Weights of a small GPT-style language model, trained from scratch on English Wikipedia: untied embeddings, a variant of Adam for these matrices.
Each number is 500 + 40 x the weight over its row's rms, rounded and kept within 0 to 999. Layers, rows and columns count from 0. Numbers have three digits each. The size before them is the row's rms in percent of the matrix's.

# layer 5 attention value, 192x96, rms 0.097, rows 88-95, columns 0-95
127:545488574475561552537442483485481536472526404501472476541492545477465479465464569518532483554524530621501507490522517488531486516541452408418502502510493482495500478444486541468485534435549532490539456447540426581441497483484469494571491550459500449498486520510463472512508526467451446468
103:561493474501512550565564539499516448521499534483510608528516439568566494457494528517515436456519507511603429541478506527543488486476447466468528438498485532562495527477413495538497521451504488515473550565547469450478505436501458465510505569488543446475527496477444432474487456515501462547
107:458533537464433508488503512491466484531512556440570533525500458427497552460503466582550533479509528466541515544510465539528460504518560529563494512545382432533505455489525557496522493436550470481496557464498515474536495454523480501572504443516484488553475519484587472539546423459469445536
113:444455529505553563554470462432554520488527467458486560486466530501441547507471475486522468579534528453593561512481477581454418512522522463460514521467527500466497506482492458424536536573518589490455515491505440560515509504469576547472526505497461504496473518468490499529412521474527550532
103:433560453471454463508498488489460505489540448528470430591492440398470559498547501561485376509485480463502520548484535504490531481466533501532522523560494475518490500471437518520528457488499434464514445501529514445540529439517385518522505498514498483525482545528561501581477507445511484528
114:530550507511386538466553536455471448479491513420513465493518521510494505438467483449480510511455504513525515534497408492545443456498558498525535591437509479482523477464496606462527465526486584541471541468455505530493524497480480550490459603444511546534514480485505469511461439489507476431
097:491548502513459444573518522549496478509476537516427594526504562521538520511465472534508538490495480479531441497495382506521513465438478499492457458454475542501528437554474451508534550441538455463438553482502477557481503604433504499537506495573435532507490475436525487538459490504557473465
122:454524564494578428542533490493468516410513555456496459561473541514552592505487527503445482514526484532436493495519490500521522535530564568500486564489506488549521590489442537465584469485556510442497483480515544519536498435490481554545601483519462469479493480527515519527530522558443483531
# layer 5 attention output (transposed), 192x96, rms 0.0993, rows 88-95, columns 0-95
126:489468540444562529448501546464529484538462474472430438438532489486540530447433513487539497517461482500576567458566577476545523443556486604550587513434489511543556472497513475551443454499501512474527469451534491512483493521503527459453522573496495507474483494506462495423484474468516499441
104:466511501451571530534467523444519384526494548520490607468461528497563519529508540524491465465480488429507464496510501494491455495555480479525537498547546451473489470485447479498505453495475489526500502512489450568600569494566525475521493517399536502513510583450441447520499506504435454453
106:475492453527548545523496533555518578530508513462516540519486396441519440513558454540570504507488554447482531412497540525497532525482596435468520496500475476511457554464526468479559474461506445533531578515516473544477468445524525559471444498459489479549413446502521475527553455480486509501
115:548505508511550442536509486495516478443513517505477567483566487543447514496452522487538508559493550542500576507509560485463444485525441522483540476448522501471468425476467524454473509509496483519509524514535483452518412531512514472521595518591530608483473430491544524428489503489405532566
101:582448484486508451536472461537496563443538452463508442463469446476544501526499485564571499502448494464561519497517552479472545479485566477488521512544502500557438531480530517475494488487452453475537465512538545531541467429394415499553475502408531518500519593511488469557537469467514529509
118:505562496468517497459531509507478478492512524489559501498513482515418526490563517509486464603469590454523507475448526509523559450559494511474512532524461535447461474463505449498558492508546498534562517477521460549519495551563427532479474625588524447535440463488520500573507498492545506566
099:476519475531544506528509577474532482532503542503527603605450462514524484513476496520475453529557443487455487487435466568537517534487546516484568529499480497476570446507451521472499503532482562495488495530480491411504563477470540504453506484499546557487512485451556513530561514387528410486
121:575541454536490529485558474504546549426527481454486515447513499484550494530528441476509512506539513525550518508516542424515484512497627621515545534513506489492551499484515559489545486467466432463467495476483504496488483504489492521522615491461533425506523392491520466528493545467546532466
# layer 5 attention query, 192x96, rms 0.1, rows 96-121, columns 0-95
220:443508571496506488531491431572557452441432475471456538502465538551490458504531532507541487519541507518511543558453538570479542416501511456554526467515519432454538460498497464433506494558486569492523505502468572494559538514440489440511475449432527495522491435538480434466552533471455534502
119:584472435488497524442528545424448539544564524523527443525564466454496529483475496514445516467479504517479456441517477438510468583511471539468462518502444583532497536498501503544473508486487453457500494525567441497474452494530497556478511576616491532480495588514524518520447495523571485509
062:495539486478429554514533557425504551546529579530518515459560476506482525509515496541491521442468490446495452442525411459522436519508518488478475554472483543536464511526448572509565452418463456555477485528521457515474487499516582541413495513556464474437483529454524538554491462471519460465
110:481490547507526479509437432562554461460451482451477566524487537558495508465553565522548459494525484528504579531499546528510556422543483423583501466520519449476544464484480456460521472567461495546529544490467530513535541502430516469505492447450509510529469448537506439469572538446446542514
072:547443546518552440422497466580541458513495514516481504470427510605449499514551533485558461593506503514465546494584512509452585441503498446543470462483493444501524477472555496462515476505541403536507574507441514533502532541497462483526466459464538486498483464499501518495529537452475514531
093:479481557506556483511480390594515457440465465457470537516502517493522510492486543471549485516542475540545568551412555531538591464538533492549520486494520465480535482449478454464474465564484569473520529475525513483514544534439466444578512471448573522548502464538464480459551484496483519503
095:450491560520546489464483414608548452471441468506475516510460532502499476500515551452531487539543457525490590563524573523501502467468510450546521477536509455465536522457537467464487523588496530454550517486486539516556542525452436427576460463448527532527488502527468442472542529486459482470
069:552511520459464572476540507463465530509518482522479449535514465441498549533494486531472525551520550486514418432453428518490517608492504581448489482482516529487473555544493537563410503454563553470438464506486493474443482505565540485540482479481500424447480515513496479439473453493563543452
089:532527470518459561514529576417496551559592485540556514492498472473471502518485495498425525456495493486494470414573445516511440573456478516450474546459474513507420559538484540526520508459521459476484509463508454528445460537539496544436557518536460491455525551473495551494455459577492503452
067:484479529502494535547431470514550521485503461467485570524511470521466503509516557478504502390568510530502573496498570567476517468534469521513438487520419440448502487491471499468537470545478554521546521414527524491488487504452423464530601498446508537510467547563439456480479468505492476413
070:549512414438544510503437494549493509547474487498491489506556487426556575478519488426534461562483548481513533519499497503524510509487452535464485493534507509491539525479432510431504496464525535587482518523505410459440457498537470484550508525532509455541587638501524504465493502478575474511
132:466487576514560467502481403594519444462437482449427541504476528515509449491495536473564468519530462530499552560468533522524524463505508443579505464533510487472528512484508450474486486572432527519528534483509540515567547535469480436565447455423526540515503461536490458479568535463468489479
067:554497495535455542485527546410498530521607502531571537470513450483517581525399496510456515443534471519456463496518519465482521592475487498475438513480520543523453522509443512557532455476503429465564475428507461468454504555523534543417560500535470523495514511481488540523467457546495505510
188:474486556512489467469522418579508439447414496482450499485434561541508481458538561540526485554504508473512527544433515506482542452511559438525565462515516449468541470478532497459451500519504527480472469539474573522531567486485488423553467442453538479570495474527514457455557546455489548518
103:506506498464535501513501504466487500496513497481479397514512464415518464550541505483474447448513590450467473423494542489599524474546539417529527487432497474474507468452476516508520509483537522511513495538557452433499400517450566469528506465498508447547486530535443482410512533515474579523
093:511460482533528509461501515523457505535533538554482511457444478503548523548527522502509519471498428497480537501598495383499445477508513478507532536535510464484471544535522474490465457510514475488447492433483470469574474521437595488460549393468431494599483462476503542498540441461462538457
097:516407493505501485531451499469488521498485498505428473500574451439547577557538490438527537531505544511566483455480466555451433484473563544401534484529467513494538595424530500517495465484478457518506485487567501481496417453501506514563511454488520520551451493477492476503566485518474544565
096:488526490486502470475564469515509455572484529464454490434486571450506510560492455477481508477518523461524501536500485445531517537412588429482390456486550491439469602521475450530480492525473466451492535541521472448530448515521481484528472443553488532496536486440567423509533479510553520482
092:440445530540519463515510503445511524463511466468500554568491468467451434479531537527423531478506470441536502441527487518485439480409455502494472553407552551456497563458479446472504539536447510411398468463534571552517472496470466521482509513528472537499483521452523527444477519487461499473
092:499522468616498491481493488454569537589467511486504514528487492471478437430481490450483451505521457460489466533532496532488535462494504509518473515484446508457482398469535550486517563505582393549494500517423510469529586524447498492516558574604506523539511525469509486496514489487530476522
094:438521409510484449482547520456526518484541489503510550535492496514462432473554489480545435522497538414503572508522547473511451490504528531515570474531552435604481445586560540467499522554505458507474522493493484495541479437549480493463516485566467547525576501511551497556472534492561526540
100:478538435478549480510483509500436526495498460485462525519517421538388536440488527448497489486477496504585492526468513459506557493498533490509482551422497508534514467511491442485492520545545518442516449469479503466522487436422409522510563460419549466478502539527477493508512417456587544557
100:472484447495510518556544479540425474507488502531505490433447484405574535497515553511553576557470502532536488500486475484517554564524435491456552448432582510357508505499515525465476522492532514485449519496550502535547472520565497535500477513514445448521561511516523504468481516570507464466
098:483444528429466497470496510534456442503520505468546436441509577511522546563478503408486521575437478482569459547459449517528574518468514489482470451473456522520522507449563510502436545465511507570544501487513442513486472500501429505479463466504462480509536423457496500513488494486374470473
104:497495522549542485506498514443476492441482520526491417507508475549439455496478542512455382446531550431503451474509471526536501542482534495504494460508480521524491445451621535515460494477445452486417511448498449461496462509442468530516501402542514566461509490496518514474459494428477558455
099:546507511440434495553532513521462475486480458494521523564498515514545483552490483503495597462595530482433511564469555553562526412468623519493527540535474507553508525467550500487528553540533486561521477509528502485436558457493472459542526555485474467528424495520527448462499492548502505474
# layer 5 attention key, 192x96, rms 0.105, rows 96-121, columns 0-95
175:478502533506477473506504408559527440457398524442438549485434541535514472480553544527530484540504484483505525535415502541530540431533544419519532465518506436481553449490494489477505455492466547492498465549469552516547542493483498433525451462460520464545478419540516461476564530459466546516
118:479486535509488456483506431553526418461404485463452501480427545558510461483554579476526512527493453522505520548429519482485557417499565438510540469495497460453553487485490512469479507520478531477461455537466517507558512470489525409527468442470533482564464444497495442476559541443453533511
098:505544485438543546514511578442499568543604486573562482536543446451434504509441424457497501469503497521510507478594489504473452519448459568485454474508463553543442508503506494516495517481563496512549498449483469481490497493517475560485500526474507544476534535428450534554445454515565452498
085:471539533456480481487551456555540480504438508444444519463447515547518466505574543507506518513501531465499526518428480576523520439503524438532513486458512418500560448498454512478581439457493550438481486538487524485544535519477489411490467481439485474515438462568545440470541507435465563526
100:441480545512478522513482431546533480481438514440408528482461536529519476538556532492471511489549580452500511536516528543488470470479463402472499445532554500475570480415536485490514455458437476554525524537466507556561497487476518457543451468465446479537461496550573469468546560458472500539
077:509455481538441441475498422547536433474403491450478500461450512549564509475555584524490504522486496482498524538390514478521522490521554469503544517504516414487562494496484498494489450460471493470474458554523551543496572539539508444470540506548519463519467468551537466472542542465411544509
057:558430490591492496509419435531505500403454508456460504524495538519491507457525551482564538476505507506528491518439544480510536494537553445521504538535483500492619510448479539457407518455455509520523437566508470553528541527491538467526525563516473466517463535554520510459534554551494509462
116:491517441507522515514549550413460553523569474507561450483547454450490492482411486476463481452474547533487487490549532473484461558484463542483456566508501526574455510539504473502481573553529462538493521468481480447501447514525527597480559524570540584460540528487500555513468448530469444503
042:461558477470485518413464551437498540485523513553491448546548493492496505528437514512588551489551513579469451492429520475492488555501492506496503543529505498583500484530476441470470594519512536425557423484479496452538474510494522546469506501494474574513532409472458528550479449527557515532
138:461502494529452456473518447543512457456418462457462525484475517541554522487532553456521536522475452524494477559387499492514552450546558428509524508500542416503536452511458518450519452465466543469456450584515554539534564518510504435486525530497477447549465439513517489474534545477482570511
179:498445554556451476506504405564506428454395503448457514461445546541508488476551537534494486510486515483510485535410515532515506486544536456502549494527500456470590445445474523500472419471465484489445495565522533519536543492537525423514467486528468451529454486536533459494551541487447527528
049:511473542544431442545521494495514475483451524513547424454468495473488483442549555547520523480456502481539492517411594497500555443536611509576510510498500467463545453539496521494502435462552513505511418508474537504512572527551501474533532497487514472540472474527479512427498471512439594489
203:475493524499474453485492427573518439475392489450453545485445542555513466521555554516517513550513479463519527528426496542509510426515518429507547486508521414486532472486494489467546500494475550482479495554476553528563532482488516415516478462449505481527484411532508438483564543440438538498
055:555502477502530557519467539491497539522553553490441512490540506506497549499439464492467490471534571482475475496550454477472438630472403517483467515485456531476517580489529472551482475484478449549520489418522440528461460518537512595475532493575475509455557584515516550518493479502523461503
099:506511503476509575462519556538500519483494433476595506439570445468501505426486485572490514501499483516538450515522460548463391577496464534532507522481474487526512508592487462482546551509506474528523529448532583450480548495428520536420544515489458492482486515534523509495396517494549505517
092:486540495489501476508489458498531485479520537445489496566534491539431363510484535572508554479556489531521525467549479529504561472395578480545462523527521462539538516464549469519474532528503498494566512496494538477493472444483516471475452510500495537440450501419550457493484624510552480498
094:554468529476485533505544494531493462488510526488548441489444459508495498441514480497553450482460484553491408463534493551512534554454442468469460514475539509553461481501470554503504520468472517531433577503467524508472543453532573485525475648542442502466559506466473443520460515532433436465
089:497454494516513514518467544511461544492539556534598426476490485500469494541482535564508490499551551503525519472520614498562497458497504557482529505503458493545538545484558537507474469498558504491533549426517480529426524527485554451477547578449571567467522489533395529558488500527507451476
084:508562503463512557540489463478505437428526534543466523513477503504516642463524521548531453490516458546432416517471516468451573503511540405543548503532498474530525520477562520425521493536506560496534474442483490497500538538453560498526524457470526490517496479513485429514521489546449580501
086:469479468493501546497455478537493476432451483454460490471533498521535554485523518503541542512436547475529542480520506550466423506530501453466469416559451488509461526436538461437465379478465562449536459438512457524517413422516455447493488480466457459441538485501476550452487519488461491500
090:452507521474527521499458469572529466538502509498405506547461518609459526522550500575472501503495517496499494455518439474496557406535552494558465491445409508452503526407495486512477476473485504471470459464566517450429502463454494459510539426488512450552520510491467530529522587501496478474
095:443506527497496445476484484517577491496465443472583479533496505451593567586457495490530501504531492451501494535511513522540501479537571476558474510535507476459474520591498474497563455456545464589498453530564529492452541500528579551504492559543500456470563508469460479438506505541450451530
094:530496529536470508482476491473525490491486571513459474546517594492487411493431431584465447481411455509450448485449563498501383518526501500484478551519485507544506508462506533524471522501535491520499564471464472465524531564521479495484515485517590475492616505463520504540454482527481570517
090:555456473557453471500508490518526544586506492479498533479475571538540489572524493455491507503465489550497518469512570497419461535543471562384499503439581525441527559524578548556505490500447429521533539488501452502565518529473558501537478568489537534480507469546479472510519474541533471523
095:475553475450528602537564451517527502453520458447476528420517463506530461486502464517474523522480548480481464512538536471391499526452529488509522550459553524423494570535506463457496480511491493424513492486557532523554539517497549439536504533472445460481506478545436516535575549524482413535
091:523474448556501503459503563470480541520518560542519498467510495513570557434426523447544459606503503507545561454497417514481573562560429507480460449545507467475521494536518513518514561448547541541462492560491484487518513465497472594448515567501464491464509517494457536503547544464527474511